Weights of a small transformer language model.
Size: vocabulary 32000, 62.6M parameters.
Architecture: RMSNorm before each block, rotary positions.
Training: 480M tokens, 7322 steps.
Each number is 128 + 24 x the weight over its row's rms, rounded and kept within 0 to 255. Layers, rows and columns count from 0. The size above them is the row's rms in percent of the matrix's.

# layer 2 MLP up, 1728x512, rms 0.0384, rows 495-529, columns 192-255
size [ 97  98 104  91 118  95 103 104 108  93 101  94  97  99  99 110  92  92 115  91  93 105 102 105  92 100  91 104 100  91  95  92  96  95  93]
[[153 155 126 157 142 125 153 117 150 131 117 133 149 142 117 110 118 140  82 103 156  82 158  95 143  97 115 110 107 154 137  86 124 140 152 160 108 149 139 104 145 132 150 107  96 110 187 145  94 133 148 148 130  99  89 183 104 131 147 125 132 127 105 125]
 [ 82 101  75 113 122 105 104 144 167 117  98 151 106 123 145 127 132 124  85 157 143 145 133 126  86 141 125 129 135 135 133 143 124 107 150 137 106 120  77 114 151 143 167 157 135  92  78 130 125 121 106 147 149 139 153 115  86 119 155 141 117 155 108 156]
 [134 114 147 145 158 121 102  82 139 151 139 152 100 104 124 147 145 123 122 145 153 126 151 135 142 120 106 103 131 193 173 140 119 165 105 106 101 142 168 127 164 105 156 141 141 112 173 128 123 137 127 125 113 138 123 125 121 148 138 181 158 144 118 105]
 [110 141 107 132  73  97 116 124  89 120 123 136 134 179 157 144 104 117 137 156 133 135 133 128 161 102 158 122 118 115 138 158 126 148  95 133 112 125 158  98 137 122 119 128 115 152 106 136 139 131 128 151 152 142 143 105  87 104 137 122 137 132 144 117]
 [122 176 117 128 109 151  84 124 128 124 145 153 128 118 119 122 137 130 156 133 123 114 110 134 167 149 149 108 134 144 146 122 130  67 116 124 137  68 140  76  93 153 128 166 144 123  75 125 152 105 123 158 122 135 125 100  86 135 109 140 110 123 144 172]
 [103 139 100 149 145  67  84 136 113 163 147  71 166 148  89 128 135 149 137 113 178 115 116 181 154 134 111  98 104 127  75 134 118 137  79 161 109 149 110 146 109 149 169 165 153 145 134 117 155 111 139 116 128 172  99 144 129 119 141 167  77 143 142  96]
 [127 118 146  96 131 114  75 175 101 142 141  98 118 171 154 127 130 121 122  99 118 129 130  88 139 102 117 116 135 132 110 155 140 158 142 112 152 101 114 107  87 119  75 122  98 106 163 138 133 123 123 123 122 166  94 150 141 119 152 122 122 151 161  92]
 [145  92 138 113 132 135 118 140 120 105 134 105 132 128  76 138 147 130 140  87 116 143 129 170 104 149 125 145 176 149 145 143 171 117 129 117 101 154 135 133 119 134 107 163 101 124 131 164 141 122  96 149 129 164 138  43 142 118 160 119 123 132 125 126]
 [115  88 124 129  99 108 111 130 134 118 165 138 129 125 119 151 140 157 131  85 115 122 113 135 112 131 175 151 127 126 121 141  92 163 156 170 125 131 154 133 175 137 131 154 150  90 131 141 149 158 152 147  87 134 116 130 108  91 142 130 180 137 111 135]
 [136 141 144 149 129  62 113 131  84 149 152 127 159 106 151 134 158 117 155 129 125 125 122 138 120 155 112 130 136 162 166 165 141 130 122 143 107 114 133 138  97 142 118 108 153 135 131 179 116 141 117 120 145 137 106  79  87 155 116 172 117 136 129 131]
 [140 127 159 149 122 139 122 137 138  82  90 143 123 144  87  87  97 128 119  89  94 139 124 135  91 136 118 162 103 155 135 138  94 106 124 161 156 174 117 130 144  95 155  72  75 147 113 144 153 112 134 119 122 126  98 157 150 124 157 140 149 119 156 164]
 [ 96 191  80 106 112 126 133 160 137 154 121 135 115 113 132 175 155  77 160 170 137 138  94 104 138 101 138  82 166  83 135 110 126 117 125 145 135 126 149 114 140 142 151 128 137 155  80 159 153 152 144 152 115  60 114 160 193 133 160 104 122  87 145 111]
 [107 109 119 152  87  99  90 137 147 144 113 139 172 125 155 167 122 140 165 150  78  96  97 126 145 141 160 106 127 150 104 121 137 135 135 140 165 114 118 121 133 122 105 103  78 151 148 124 114 130 133 139 138 129 101 119 118 145 142 117 147 113 120 121]
 [138 182 133  84 144 124 107  76 127  98 141  93 140 150 145 153 103 158 111 106 126 179 116 118 131 151 172 125 140 129 113  85 170 130 109 135 116  85 151 115 142  91 114  90 153 131 141 116 132 132 161 137 166  98 149  92 127 120 133 117 114 127 137 175]
 [109 108 133 135 135 158  91 140 132 152 158 153 137 172 155 168 120 108 142 179 111 112 101 147 100 160 120  90 122 162 149 157 132 131 117 128 146 176 130 153 129 136  98 145 112 130 102 135 127 103 145  72 125 109  88 129  94 128 118 147 155 140  86 115]
 [107 156 136 144 140 122  89  74 134 162 149 154 157  71 174 116 165 120 117  79 113 139 107 133 147 126 125 122 111 148 106 109 137 167 166 122 150 129  96 123  87 155 100 130 136  71 119 141 111 135 141 137 138  90 142 121 109 133 132 128 115 103 139 164]
 [114 120 132 109 107 138 164 147 126 108 148 160 162 135  82 152 118 125  95 119  76 129 101  99 121 126 177 153 146 126 102 119 114  92 130 171  87 115 130 117 138 124 118 109  95  75 153  81 149 106 104 159 155 121 123 114 140 110 111 153 141 163 130 131]
 [159 133 150 108 131 113 124 130 124 112 123 148 147 137 141 147 156 139 111 113 145 110 109 109 130 117 106 134 113 121 127 160 113 203 124  96 119 151 118 122 109 151 164 109 117  60 154 129 162 131 132 129 105 170  99  98 145 135 134 117 169 150 132  94]
 [141  93 101 142 139 108 180 124 124  76 115 161 139 128 135 108 144 159 139 130 153 139 107 167 136 133  90 163 122 149 119 195  99 184  90 129 126 113 113 186 148 132 121 122 138 167 115 125 156 118  95  92 133  90 117 136 153 141 157  74 131 103 112 103]
 [ 89 130  97  92 157 134 119 106 136  67 143 161 114 143 139 191  96 122  90 132 115 129 134 137 123 114 130 136  88 156 122 132 139 107 136 103 123 162  84 107 122 145 129 116  94  95 100 147 180 119 159 122 171 152 133 125 136 118 192 143 119 164 134 131]
 [ 65 125 107 119 127 135 143  83 145  84  66 175 104 102 148 164  76 167 131 135 157 114  92 129 113 163 133 119 137 163 161  96 171 123 127 115 133 152 119 167 107 139 151  92 141 129 114 137 133  98 139 131 109 152 161 135 130 160 136  89 156 160  88 143]
 [157 174  87 132 143 137 129 115 136 108 110 107 145 151 117 126 113 161 122 110 122 116 169 168 176 168  95 130 108 149 119 165 148 169 139  98 131 113 169 128 153 135 114 108 156  93 149 119  86  92  98 108 139 122 155  90 152 176 161 113 150  97  96 120]
 [120 104  84 120 129 119 141 105 134 112 157  98 103 141 125  96 119 109 131 101 168 155 134 163 106 132 109  95 107  82 109 125 167  78 127  80 132 139 112  89 135 103 125 142 146 123 127 136 165 150 112 119 118 122 115 132  82 135 121 108 115 153 136 172]
 [113 116 151 131 119 131 168 120 141 170 151  73 131 101  86  88 112 117 140 121 173 110 117 134 136 111 107  87 126 104 138 140 101 104 143 125 104 100 136 117 135 137 138 107 147 157 118 129 109 126 173 172 131 141 134 145  82 132 123  99 134 133 110  94]
 [129 140 157 101 128 114 145 151 112 160 111 116 160 110 134 111 152 166 152 179 152 140 130 147 121 101  90 149  80 162 133 162 146 114 115 112 156 118 161 113 174 100 149 170 132 132 176 145 120  95 131 126 158 116 172 128 118 134 110 152 140 110 100 141]
 [141 110 113 111 131 187 131 135  89 122 118 128 117 168 122 145 125 142 135 167 163 133 140 205 135 151 158  72 127  92 121 108 138 133 130 132 128 138 169 149 111 171  97 122 136  82 132 121 147  92 134 120 117 144 111 133 101 131 131 109 149 148 103 133]
 [157 164 143  98 152 121  81 111  77 120 135 116 128 109 142 103 122 182 110 123  86 119 126 147 120 101 127 133 114 112 140 127 122 143 116 112 126  73 160 119 171 136 138 124 117 123  79  93 148 147 141 152 122 144 115 176 135 131 155 115 148 160 139 131]
 [118 146 114 116  85 155 104 129 157  86 130 157 134 143 139 134 106  73 138 162 117 129 126  55 104 130 138 164 166 120 147 138 121 144 144 205 118 127 139 128 152 184 144 144 106 128 108  89 109 155 136 163 149 126 106 163 165 100 131 138 118 161 114 191]
 [148 177 134 137 109 115 141 115 164 146 101 117 148 136 149 121 123 163 151 147  99  75 120  65 100 126 143  97 107 127 134 156 106 118 126 124  92 107 127 128 120 170 155 142 127 165 109 152 143  88 153  87 148 105 134 138 143 137 173  97 117 112 127 140]
 [100 169 157 142 136  93 142 123 108 129  82  86 146 147 143 119 116 164 124 136 123 110 145  98 141 125 123 141 138 120  98 161 148 136 138 145 123 154 106 146 122 160 167 138 135 135 134 107 153  90 134 117 140 144 141 102 118 137 148 134 124 138 112 101]
 [144  78 161 132  78 136 117  92 115 126 179  97 132 124 162 161 147 134 156 143 180  98 116 130 105 144 114 104  98 142 103 132  90 144 109 118 151 152 167 156 125 119  89 136 146 118 141 115 151 103  57 155 111 101 111 158 148  93 122 145 171 125 162 136]
 [151 116 134 146  91 138  69 122 100 178 121 160 153 150 117 143 148 123 163 120 120 119 158 137 128 147 157 132 104 115 145 154 141 114 102 146 135 114 124 120  81 122 131 153 120 129 167 122 144 156 105 106 137 142 102 116 130 121 126 143  86 105 101 133]
 [142 124 131 116 134  70 163 127  80 150 121 116 133 113  83 124  95 140 105 113  70 128 112 139 152 131 147 179 146 153 145 112 161 152 107 151  91 120 139 112  94  85 126 120  81 126 136 104 168 123 142 131 124 120 122 174  92 108 143 122 128 108 126 118]
 [133 147 157 104 155 146 136 110 119 116 130 128 120  81  94 161 142 121 124 101 128 168 164 144 142 125 132 188  65 128 132 120 130 159  82  97 107 110 156 130 156 116 158 129 161 149 105 117 128 151 109 134 137 117 170 142 124 138 101 126 134 134 101 126]
 [122  96 139 149 113 145 116 139 153 162 134 179 123 153 129 115 125 132 132  92  71  81 106  96  78 107 111 111 113 131 176 139 129 129 128  72  75 111 115 188 142 118  81 138 158 137 126 128 122  90 121 104 130 105 107 146 136 119 112 166 132 127 111 177]]
# layer 2 MLP down (transposed), 1728x512, rms 0.036, rows 495-529, columns 192-255
size [ 96  97 103  91 105 101 101 106 101  97 100  93  96 102 101 109  96  87 113  95  95 106 101 106  95  98  89 104 106  98  99  90  97  94  94]
[[149 118 139 166 116 104 136  91 170 160  97 125 108 118 136 109 133 130 126 130 103 142 151 130 127 124 129 147  79 133 155  88 116 137 137 141 133 119 126 133 119 155 131 133 136 155 116 126  93 108 127 113 127 116  92 160 130 154 141  93 136 128  90 113]
 [138 137 132 112 114 155 110 127 116 139 121 126 118 122 155 130 129 100 110 135 140 120 129 136  92 129 158 122 108 107 153 149 123  96 116 129 123 111 157 112 114 151  99 128 118 163  89  87 203 166 142  93 114 119 133  79 118 166 121 128 183 136 123 195]
 [187 136 135 151 161 141 154 154 131 106 122  99 114 125 133 108 134 104 167 133 121 156  49 116 125 134 142 170 151 100  87 147 146  77 139 158 130 134  92 193  98 114 116  88 135 147 114 133 144  88  81 110 124 141 129 127 105  88 123 126 129 153 114 141]
 [169 115 157 132 136 143 157 133 157 112 117  95 145  80  88  90 170 111 131 112 114 136 117 144 112 132  95 174 149 143 118 109 124 115 132 107 139 129 106 134 142 127 153 116 161 117 127 137 110 101 156 111 112 121 134 161 136 155 144 127 100 138 110 133]
 [124 161 180  97 118 139 142 148 149 118 101 134 121 161 156  89 136 134 136 140 173 142 145 129 130 124 132 131  76 109  85 100 127 140  83 124 134  90 131 140  80 130 164 146 143 123 114 130 125 114 151 149 150  91 165 154 103 114 118 126 143 116 150 134]
 [151  81 159 112 152  85 191 133 133 149  91 176 114 130 155 120 119 117 125 149 165 123  86 187 133 119  91 113  86 142 144 111  94 109 142 159 145 147 125 138 144 129 100 111 108 141 115 121 115  85  73 161  91 110 138 119 134  68 113 124 108  94 111 160]
 [113 110 134  92 148 105 106 140 127 146 164 108 123 153 113 171 121 118 175 143 116 171 126 131 103 138 134 144 150 166 130 165 164 119 153 147 102 113 134 133  69 155 141 156 104 141 143 121 155  68 113 150 111 111 167 134 128 147  93 115  82 123 108 118]
 [145  90 148 125 129  90 144 150 158 162 123 146 156 125  86 140  99 128 114 130 148  98 137 144 116 170 128 120 175 148  66 146 154 129 148 142 118 103 117 136 103 101 143 140 106 128 139 125 131 134 158 153 105 123 150 127 135  91 119 116 109 137 146 133]
 [157 128 130 111 156 153  94 109 116 120 159 162 111 142 150 105 113 131 130 116 167 126 128 134 112 146 118 130  90 129 130 112 116 144  94 112 150 138 177 150 166 136 127 157 133 122 155 132 115 130 100 130 116 123 106 146 135 131 123 158 111 138 129 158]
 [146 150 119 136 124 130 106 171 145 126 138 131 112 154 124 118 129 144 122 139 160 137 131  56 119 182  91 134 144 146 124 139 154 134 118 127 122  94 122 164  94 112 108 109 114 131 159 159 148 181 170 105 116 114  97 148 104 123 115 145 152  88 124 108]
 [132 111 199 111 138  87 171 130 108 122 147  21 112 107 153 119 158 126  90 161 127  86 156 114 114 119 119 111 114 123 109 149 145 127 127 160 148 111  96 121  93 164 133  91 108 152 129 125  98 148 190 163 146 119 141 150 126 148  94 130 129 135 108 107]
 [163 147 117 118 105 121 134 132 135 130 123 138 100 126 149  86 144 163 168 108  96 151 102 165 170 113 133  85  86 111 115  94 144  94 137 124 139 126 134 113 168 147 158 104 144 122 113  78 126 118 148 116 101 106 109 135 155 165 174 128 147 132  97 130]
 [139 137 161 157 176 122 144 151 105 123 167  94 129 112 119 144 134 153 185 166 143 137 107 103 106 176 133 130 165 146 144 142 102 164 139  95 113 142 146 157 133 148 142 121 158 111 125 139 112 150  91 145  95 144  98 106 100 126  99 144 149 117  77 110]
 [ 93 130 171 131  98  85  96 115 163  82 113 130 113 152 124 166 133 164 129 138 141 113 150 154 141 153 114 132  99 123 137 106  80 172  81 182 145 130 150  84 148 117 137 102 100 123 100  71 134 158 100 135 110 138  93 107 130 134 157 137 139 129 125  99]
 [107 150 124 120 133 107 108 127 130 150 146 142 112 112 104  99 131 126 139 114 144 161  87 134 136 114  97 118 198  79 114 144 145 150 112 120 137 122 138 126 146 144 107 112  98 128 132 164 140 125 138 123 149 131 129 141 159 107 139 103 131  86 195  93]
 [151 123 146 158 161  91  97 115 146 142 186  87 141 130 148 137 120 170 115 114 118 141 141 138 170 121 110 105 144 112 115  97 128 152 147 103 131 164 145  98 125 137 132 155 142  95 115 164 143 166 172 130 150 106 129 130  80 105 159 119 120 123 118 111]
 [165 107 112 110 138 183 112 128 101 164 138 129 136 169 115 128 105 161 138 138 125 141  81 126 131 135 127 140  82  95  90 105 167 110 151 120 144 129 105  96 102  94 100 136 108 135  64  84 133 135 100  97 111 111 117 124 152 144 146 148 176 170 123 153]
 [122 143 114 139 103 118 146 106 170 161 123 183 137 133 140  74 149 109 139 129 123 127 144 121 131 117 112 157 138 123 163 120 111 144 136 106 144 135  94 140 143 151 138 128 108 117 117 142  88 105 142  96 132 123  97 112 127 116 117 104  97  79  93 143]
 [153 132 142 149 138 143 138 116  57  96 139 155  81 146 149 155 161 108 116 133 155 131 144 141 133 149 109 143 137 114  86 162 101 149 129 101 123 115 132 143 154 133 152 125  82 129 143 124  71 133  72  93 137 114 106 145 139 108 141 119 103  66 174 133]
 [110 164 117 134 174 134 119 147 133 125 101  90 124  87 138 144 126 108 238 168 149 158  95 134 171 110 137 131 127 113 140 158 116  87 126 105 164 121 100 112 117 159 112  95 134 155 127 142 105 175 174  45 139 164 121 110  96 122 128 131 124 136 151 109]
 [114 127 127 126 141 136 129 111 142 111 101 166 157 129 123 149 129 109 117 137 138 122  84 154 128 137 163 148 130 140 152 134 147 138 124 116 110 109 136 118 137 130 113 106 123 175 149 132 134 144 136 147  73 153 112 145 129 144 119  82 140 108 104 137]
 [164 140 124 131 156 143  97  86 142 144 149  97 110 126 135 164  91 118 129 120 127 148  77  92 127 135 123 123 154 112 103 103 129 118 191 148 100 100 106 141 118 104 127 135 159 153 148 149 111 170 135 115 138 155 112  83 141 147 180 120 147 118 152 121]
 [111 123 114 147 140 117 129 162 128 150  80 133 164 117 114 105 161 151 137 134 102 123 101 142 142 122 126 179 160 137 128 185 144 108 131 164 129 136 134 112 161 148 126  90 132 169 130  95 158 124  98 121  83 162  83 148 159 146 107 143  73  94 134 143]
 [111  97  60 152 151  84 131 132 113 164 101 166 111 142 127 141 117 123 107 148 117 138  65 116 141 169 144 115 149 165 113 148 109 134 124  89 117 132 101 200 150 142 149 128  93  79 126 137 142 153 140 154 138 135 110 136 109 145  98 179 128 154  96 110]
 [158  94 104 174 126 147 132 137  85 125 135 101 134 161  91 129 149 108 161  76 153  98  73 134 139 123 128 109 128 127 171 140 112 124 105 117 119 189 111 139 123 130 119  99  99 111 129 112 127 133 142 156 108  62  95 143 167 134 167 145 128 144 133 102]
 [162 118 156 117 116 129 102 101 152  90 112 161 132 136 160  74 111 133 119 113 164 131 109 132 119 130 124 108 139 126 103 147 111 118 144 125  91 103 113 122 134 128 165 113  88 197 159 130 109 104 110 184 134 144 128 139 130 110 139 152 168 119 135 139]
 [127 153 146 120 133 121 112 128 139  99 121 122 198 167 146 156 126 134 126 116 158 144 143 159 160 107 119 127 173  99 134 146 132 143 121 153 150 158 158 124 132 128 111 125 141 138 116 120 124 144 101 119 103 161 164  87 125  95 190 136 137 141 127 122]
 [147 137 127 158 122 111 130 118 140 127 126 170 129 140  97 151 146 147 162 170 123  91  72 136 122 104 140 134 154 120 156 110 143  88 128 174  93 134 133 144 143 112 115 100 164 137 123 120 132 112 109 167 124 156 119 115 145 126 127 107 131 127 124 145]
 [114 149 144 129 186 133 185 153 114 172 133 126 196 108  95 124  97 119 162 122 127  65 174 168 175 101 105 156  96 140 163 158 117 129 126 155 110 175 128 119 129 152 121 112 158 153 117 119  95 156 145  75 117 158 131 145  91 128 122 158  88 127 147 106]
 [136 172 195 167 138 124 164 117 148 118 117 129 132 121 101 143  87 142 156 168 147 152 126 117 136 161 147 137 156 152 124 113 144 121 150 153 109 142 130 128 126 121 124 126 131 117 114 129 116 113 185 108 146 136 117 122 128 110 116 122 144  97 149 144]
 [125 132 109 127 102  81  89 154 127 131  94 150 121 104 154 145 109  82 102 149 127 108 113 130 121  90 164  98 134 124 125  87 113 101 120 137 131  94 112 130 169 138 129 167  98 146 158 122 147 127 135 133  99 129 124 143 139 134 122 123 101 179 129 152]
 [ 67 134  89 118 103 140 150 100  99 119  88 142 117 137 138 168 137 130  87 132 108 132  79 109 150 136  82 141 167  98 123 151 101 170  79  79 131  85 113 123 187 125 133 164 107  94 113 125 135 131 127 134 133 124 171 137 137 101 129 113 156  99 138 147]
 [ 85 148 139 116 109 155 124 119 105 133  92  87 135 114 143 120  68 125 109 114  89 121 124 120 136 120 154 106 109 158 141 115 119 169  85 111 135 122 155 118 135 108 123  71 171 129 135 152 135 139 175 101 122 129 119 133 133 123 130 151 123 158  79 164]
 [115  95 105 159 134 125 114 127 129 114 140 154 127 156 153  86 119 123 133 168 141  71 112  97 124 144  96  70 206 117  95 153  91 114 176 160 105 173 132 125  95 137 116 159 102 109 111 124 140  92 122 116 120 135 108 111 160 110 171 139 129 122 165 129]
 [172  85 143 105 120 113 137  99 156 121 157 107 158 130 123 153 120 112 141 145 148 157 156 126 161 138  77 139  80 138 146 133 101 162 143 200 151 100 113 106 146 136 141 144 127 155 133  82 146 113 128 121 129  98 189 144 134 154 122 110 101 104 139 147]]
# layer 2 MLP gate, 1728x512, rms 0.0388, rows 496-530, columns 192-255
size [ 98 109  88 115  97 105 104 105  96 104  98  93  98  98 108  93  98 109  95  99 103 108 107  99 100  94 100 103  92  99  97  95  95  94 103]
[[183 105 130 118 182 156  92 134 114 166 115  97 136 106  95 174 118 103 155 150 131 140 147 124 197 144  79 163 150 122  92 148 142 134 116 148 123 135 149  99 106 117  95 171 125 137 142 157  81 177 137 114 159 142 114 100 119 104 137 117 124 114 109 124]
 [128 158  88  81 158 128 107  79 159  90 121 184 148 107 113 122 119 135  80 119 108 113 137  97 122 125 130 160 137 162  97 130 193 129 146 129  95 104 111 141 111 129 160  95  91 102 130 129 126 142 124 124 101 141 149  73 125 117 155  99  79 165  97  97]
 [107 131 111 133 155 105 121 118 127 144 132 167 121 155 142 150 137 113 115 131  90 102  89 134 174 122 156  77 131 143  87 104 144 119 169 115 111 111 147 133 105 127 127 149 112 122 128 113 123 140 162 104 133 157 128  85  93 132 118 184 141 156 129 113]
 [130 112 109 105 143 165 112 131 139 102 145 155 125 125 100 136 121 128 105 119 114 114  99 132  83 140 146 116 134 150 143 126 136 117 156 134 127 148 123 121 150 162  87 106 131 121  80 100 155 121  91 140 134 134 124 107 138 150 146 146 110 140 135 148]
 [133 108 131 130 129 124 127 166 156 144 135 179 136 119 148 120 133 105  96 143 115 119 181 147 161 178 123 106 122 128 142  75 154 135 163 117 135 131 175 166 169  89  74 147 111 130 156 142 139 135 112 126 120 134 133 114  86 162 106 144 146 119 125 129]
 [133 119 122 119 191 135  94 147  77 158 186 121 129 108 105 142 173 119  69 160 147 144  88 114 165 151 160 134 124 134 142 123 147 139 133 120 135 172 126 139 116 147 103 134 116 166 178 119 140 161 151 124 132 215 130 136 138 149  95 129 135 167 176 148]
 [123 109 140  92 148 100 157 114 140 160 166  68 163 101 168 153 136 107 124 138 109 134 151 110 115 136 121  97 118 129 110 166  98 155 126 110 137  98 128 129 148 131  88 143 110 144 137 142  62 136 149 135 156 127 146 197 123 127  87 158 120 129 155 101]
 [125  62 151 158 185 107 177 137 131 109 113 100 122 107 152 152 118 147 167 114 115  87 144 115 145 135  57 119 121 105  91 104 123 125 125  88 159 160 103 139 132 139 142 145 174 141 127 154 129 127 100 116 130 112 142 129 116 112 140 143 134 114 110 132]
 [122 143 129 141 148 143 121 146  87 102 151  95  83 144  95 177 134 137 126 126 155 129 107 117 129 136 129 113 124 131 113  90 157 135 140 115  88 148 161 159 153 140 130 155 135 144 104 107 136 132 161 129 111 162 130 106 120 105 101 122 114 121 167 127]
 [121 136 145 124 167 124 170 125 110 134 186  91 154  91 167 166 135 119 107 186 163 114 112  90 148 123 122 109 135 130  92  85 130 155 117 126 116 108 128 143 120 153 127 152 142 140 120 143  96 138 111 136 155 148 146 134 106 144  64 142  88 122 109  90]
 [151 142 146 125 113  96 135 107  98 133 132 103 141 104 141 113 130 140 129 125 124 158 125 126 111 125  95 134 107 117  90  86 114 131  90 132  83 155 127 142 133 110 126 158  98 153 128 128 126 136 109 162 122 166 126 128 149 142 131 129  75 126 123 107]
 [141 134  76 114  87 163 111 129 145 137 137 127 150 106 142 117 163  80 137 129 122 109 131 139 139  89 136 115 100 132 179  82 172 114 119 101 154 101 118 132 125 158 142 108 155  92  95 127 141  97 117 120 143 132 179 104 125 159 173 132  94 122  93 120]
 [153 107 145 140 110 146 111  93 171  91 145 138 136  89  89 137 138 126 141 139 142  82 151 154 144 149 124 128  76 143 172 147  98 119 112 164  97 139 129 118  94 143 144 139 106 112 165 146 130 110 123 159 101 131 204 147 159 119 130 149 175 133 136 112]
 [135 149 108 112 159 110 156 107 136  79 182 131 113 102 100 152 155 103 111 137 159 163  83 116 130 137 165 130 148 139 121 111 137 108 178 163 134 142 113 109 117 135 133  70 138 107 117 101 157 151 152 134 123 139 160 101 131 104 121  58  79 113 143  93]
 [164 123 148 131 112 111 110 121 136 119 177  88  86 119 109 100  93 138 162 150 129 144  90 121 124 137 179  95 116 117 141 132 106  82 142 114 126 140 135 106 115 139 100 135 138 176 154 152 135 156 140 122 121 133 140 125 137 110 123 126 120 157 143 162]
 [132 126 130 131 168 121 126 148 150 143  89 127 143 103 106 146 134  97 145 111  90 148 128 141 133 114 132 168 168 148 112 148  91  98 178 155 106 147 122 115 134 160 132 106 149 129 134 132 108 151 149 184 142 144 184 148  99  91 104 118 119  97 104 151]
 [169 112 138 104 124 147  90  97 101 115 156 124 139 132 113 153 127 132 129 161 136 120 107 114  93 179 189 117 133 142 105 120 110 142 115 127 108 153 165 124 141 123 116  82  90 106 130 107 147 143 126 149 134 176 129 123 134 107  82 126 133 160 153 105]
 [117 122 125  95 131 144 120  90  88 147 151 121 149 154 109 121 149 124  92 121 108 130 110  94 140 135 137  74  93 167 116 149 165 118 131 143 130 135 118  98 140 149  85 108  70 106 141 133 135 157 101 164  87 114 128 131 133 108  86 108 123 157 154 147]
 [140 119 118 126 120 121  93 123 143 152 154 163 157 120  96  99 124 115 113 164  72 107 172  77 109 111 138 145 157 145 147 138 188 110 120 117 116 142 132 123 122 124  76 141 134 103 140 135 152 157 125 181 162 130 119  81 205 114 109 139 119 171 146 120]
 [104 114 123 167 106 144 147  59 130  52 135 125  75  81 104 116 122 169 155 153 130 126  54 125 140 143 134 138 132 126 150  77 122  79 156 143 161 113 131 153 101 134 140  99 190 147 106 133 153 132 125 133  88 146 135 164 124 126 142 113 113 167 160 159]
 [147 103 128 149 108 104 173 147 118 144  81 132 119 141 119 143 121 115  97 152 149  87 140 140 162 119 108 127  77 175 122 183  96  94 120 124 154 138 139 100 113 101 134 128 140 124 103 118 147 118  87 115 172  95 124 142 126 139  99 139 114  89 106 133]
 [163  93 116 151 144 155 153 140 124 126 133  77 115  94 142  87 112 173 161 143 146 168 157 167 152 134  95 136 119  98 157 100 105 128 118  98 179 146  74 133 158  99 148 100 125 164 100 118 132 169 124 122 141 164 131 133 166 132 140 113 147  97 142 131]
 [ 80  98  97 108 126 125 107 134 127 132 131 172 160 156  84 146 126 130 137 153  66  92  77  90  60 137 148 120 183 101 101 148 147 152 139 115 171 141 123 131 178 138 105 129  88  93 118 106 109 146  87 157 162 125 103 143 152 122  89 156 129 130 169 104]
 [123 114 104 136 108 139 116 112  94 125 101 119 102 155 128 138 151 122 116 130 120 121  98 148 157 191 143 163 153 125 130 115 143 139 133 131 150 178 109 114  95 116 112 130 114  62 111 104 135 143 118 144 125 158 118  99 137 137 143 150 135 135 156 120]
 [128 151 166 100 151 117 143 124 189 109 131 138  86 116 127  87 111 142 118 132 144 126 116 167 133 158 146 123 124 163 101 133 154 163 117 118 118 150 124 137 123 131 171 146 151 184 115 122 115 139 152 150 139 179 107 122 133 100 133 124 135 128 101 128]
 [164 112 166  94 148 123 141 142  51  91 138  95 143  95 118 130 102 120 153 130 141  94 119 158 122 128 126 106 107 143  72  59 138 112 120 154 147 148 148 162 173  93 102 108 111 110 168 106 174 126 140 160 123 140 123 159 153 132 127 112 113 142 130 139]
 [178 132 147 138 120 118 152 123 106 137 118 115 156 127  81  90 183 165 128 142 142 104 130 151 133 122 130  97 113 161 148  96 133 129 124 110 125 125 124 112 113 115 114 118 148 107 142 143 114 145  94 142 158 135 136 127 101 140 114 135 130 117 193 114]
 [134  96 106 103 111 115 109 138 117 111 115 146 150 121 159 108 128 141 109 117 131 122 132 118 139 172 131 103 106 150 102 127 159 144 152 102  91  79 115 128 130 168 146 146 115 119 140 124 176 149 131 134 167 137 148 101 121 115 127 102 102 141 126 139]
 [133 105 132 118 156  77 105 115 118 138 117 104 130 112 105 114 159 143 124 144 102  99 153  82 129 145  96 130 105  86 118 154 121 129 117 121 103 135  69 150 141 129 133 123 119 105 141 108 135 113  71 119 126 154 133 112 147 149 153 110 124 129 114 113]
 [ 95 142 108 115 149 111 104 122 136 101 147 132 119 124 134 150 142  72 103 105 152 117  81 145 102 156 136 106 118 161 157 105  92  94 143 168 164 104 136 140 176 127 124  95 118 137 130  89 123 100  94 115 104 179 164 105 121 139  93 103 101 164 111 151]
 [118 117  96 148 103 120 130 132 102 151 149 139 126 104 129 125 137 129 100 107 100 153 134 127 126 173 127 131 175 141 159 117 182 129 101 149  97 104 159 131 120 116  68 117 164 110 138 100 114 121 149 174 123 104 111 144 130 123 108 133 110 173 136 131]
 [164 113 134 144 111 108 156 124 142  69 170 125 127 105 126 141 143 123 134 109 157 138 102 158 134 136 114 144 153  98 105 131 127 123 168 171 128 157  91 102 130 117 105 152  89 124 124 110 137 117  68 175 123 143 133 137 118 111 120 114 124 102 171 131]
 [123 183 131 133 141 110  88 152 112 128  97 122 118 102 164  99  75 131 134  99 120 175 143  97 107  92 121 135 126 159 134 162 128 148 104 126 101 150 118 114 124 142 148 132 133 141 125 141 112 149 104 111 159 147 129 124 115 143 112 135 112 133  95  84]
 [114 137  71 139 122 140  98 101 141  82 128 151 109 122 154 160 128 100 101 169 151 128  51 146 147 125 188 115 108 136 110  83 172  86 190 144  98 127 180 149 114 111 104 118 118 128 126  98 140 104 193 134 115 120 129 140 129  63 120  89  96 145 129 126]
 [137 101 147 129  95 160 123 140 111 136 136  87 127  70 128  94 100 159 147 120 121 134 147 124 145 148  65 109 112 140  98 145 152 141 104  97 131 125 103 156 183 131  87 154 122 166 110 124 123 126 115 102 101 158 154 140 118 146 133 118 127 159 136 120]]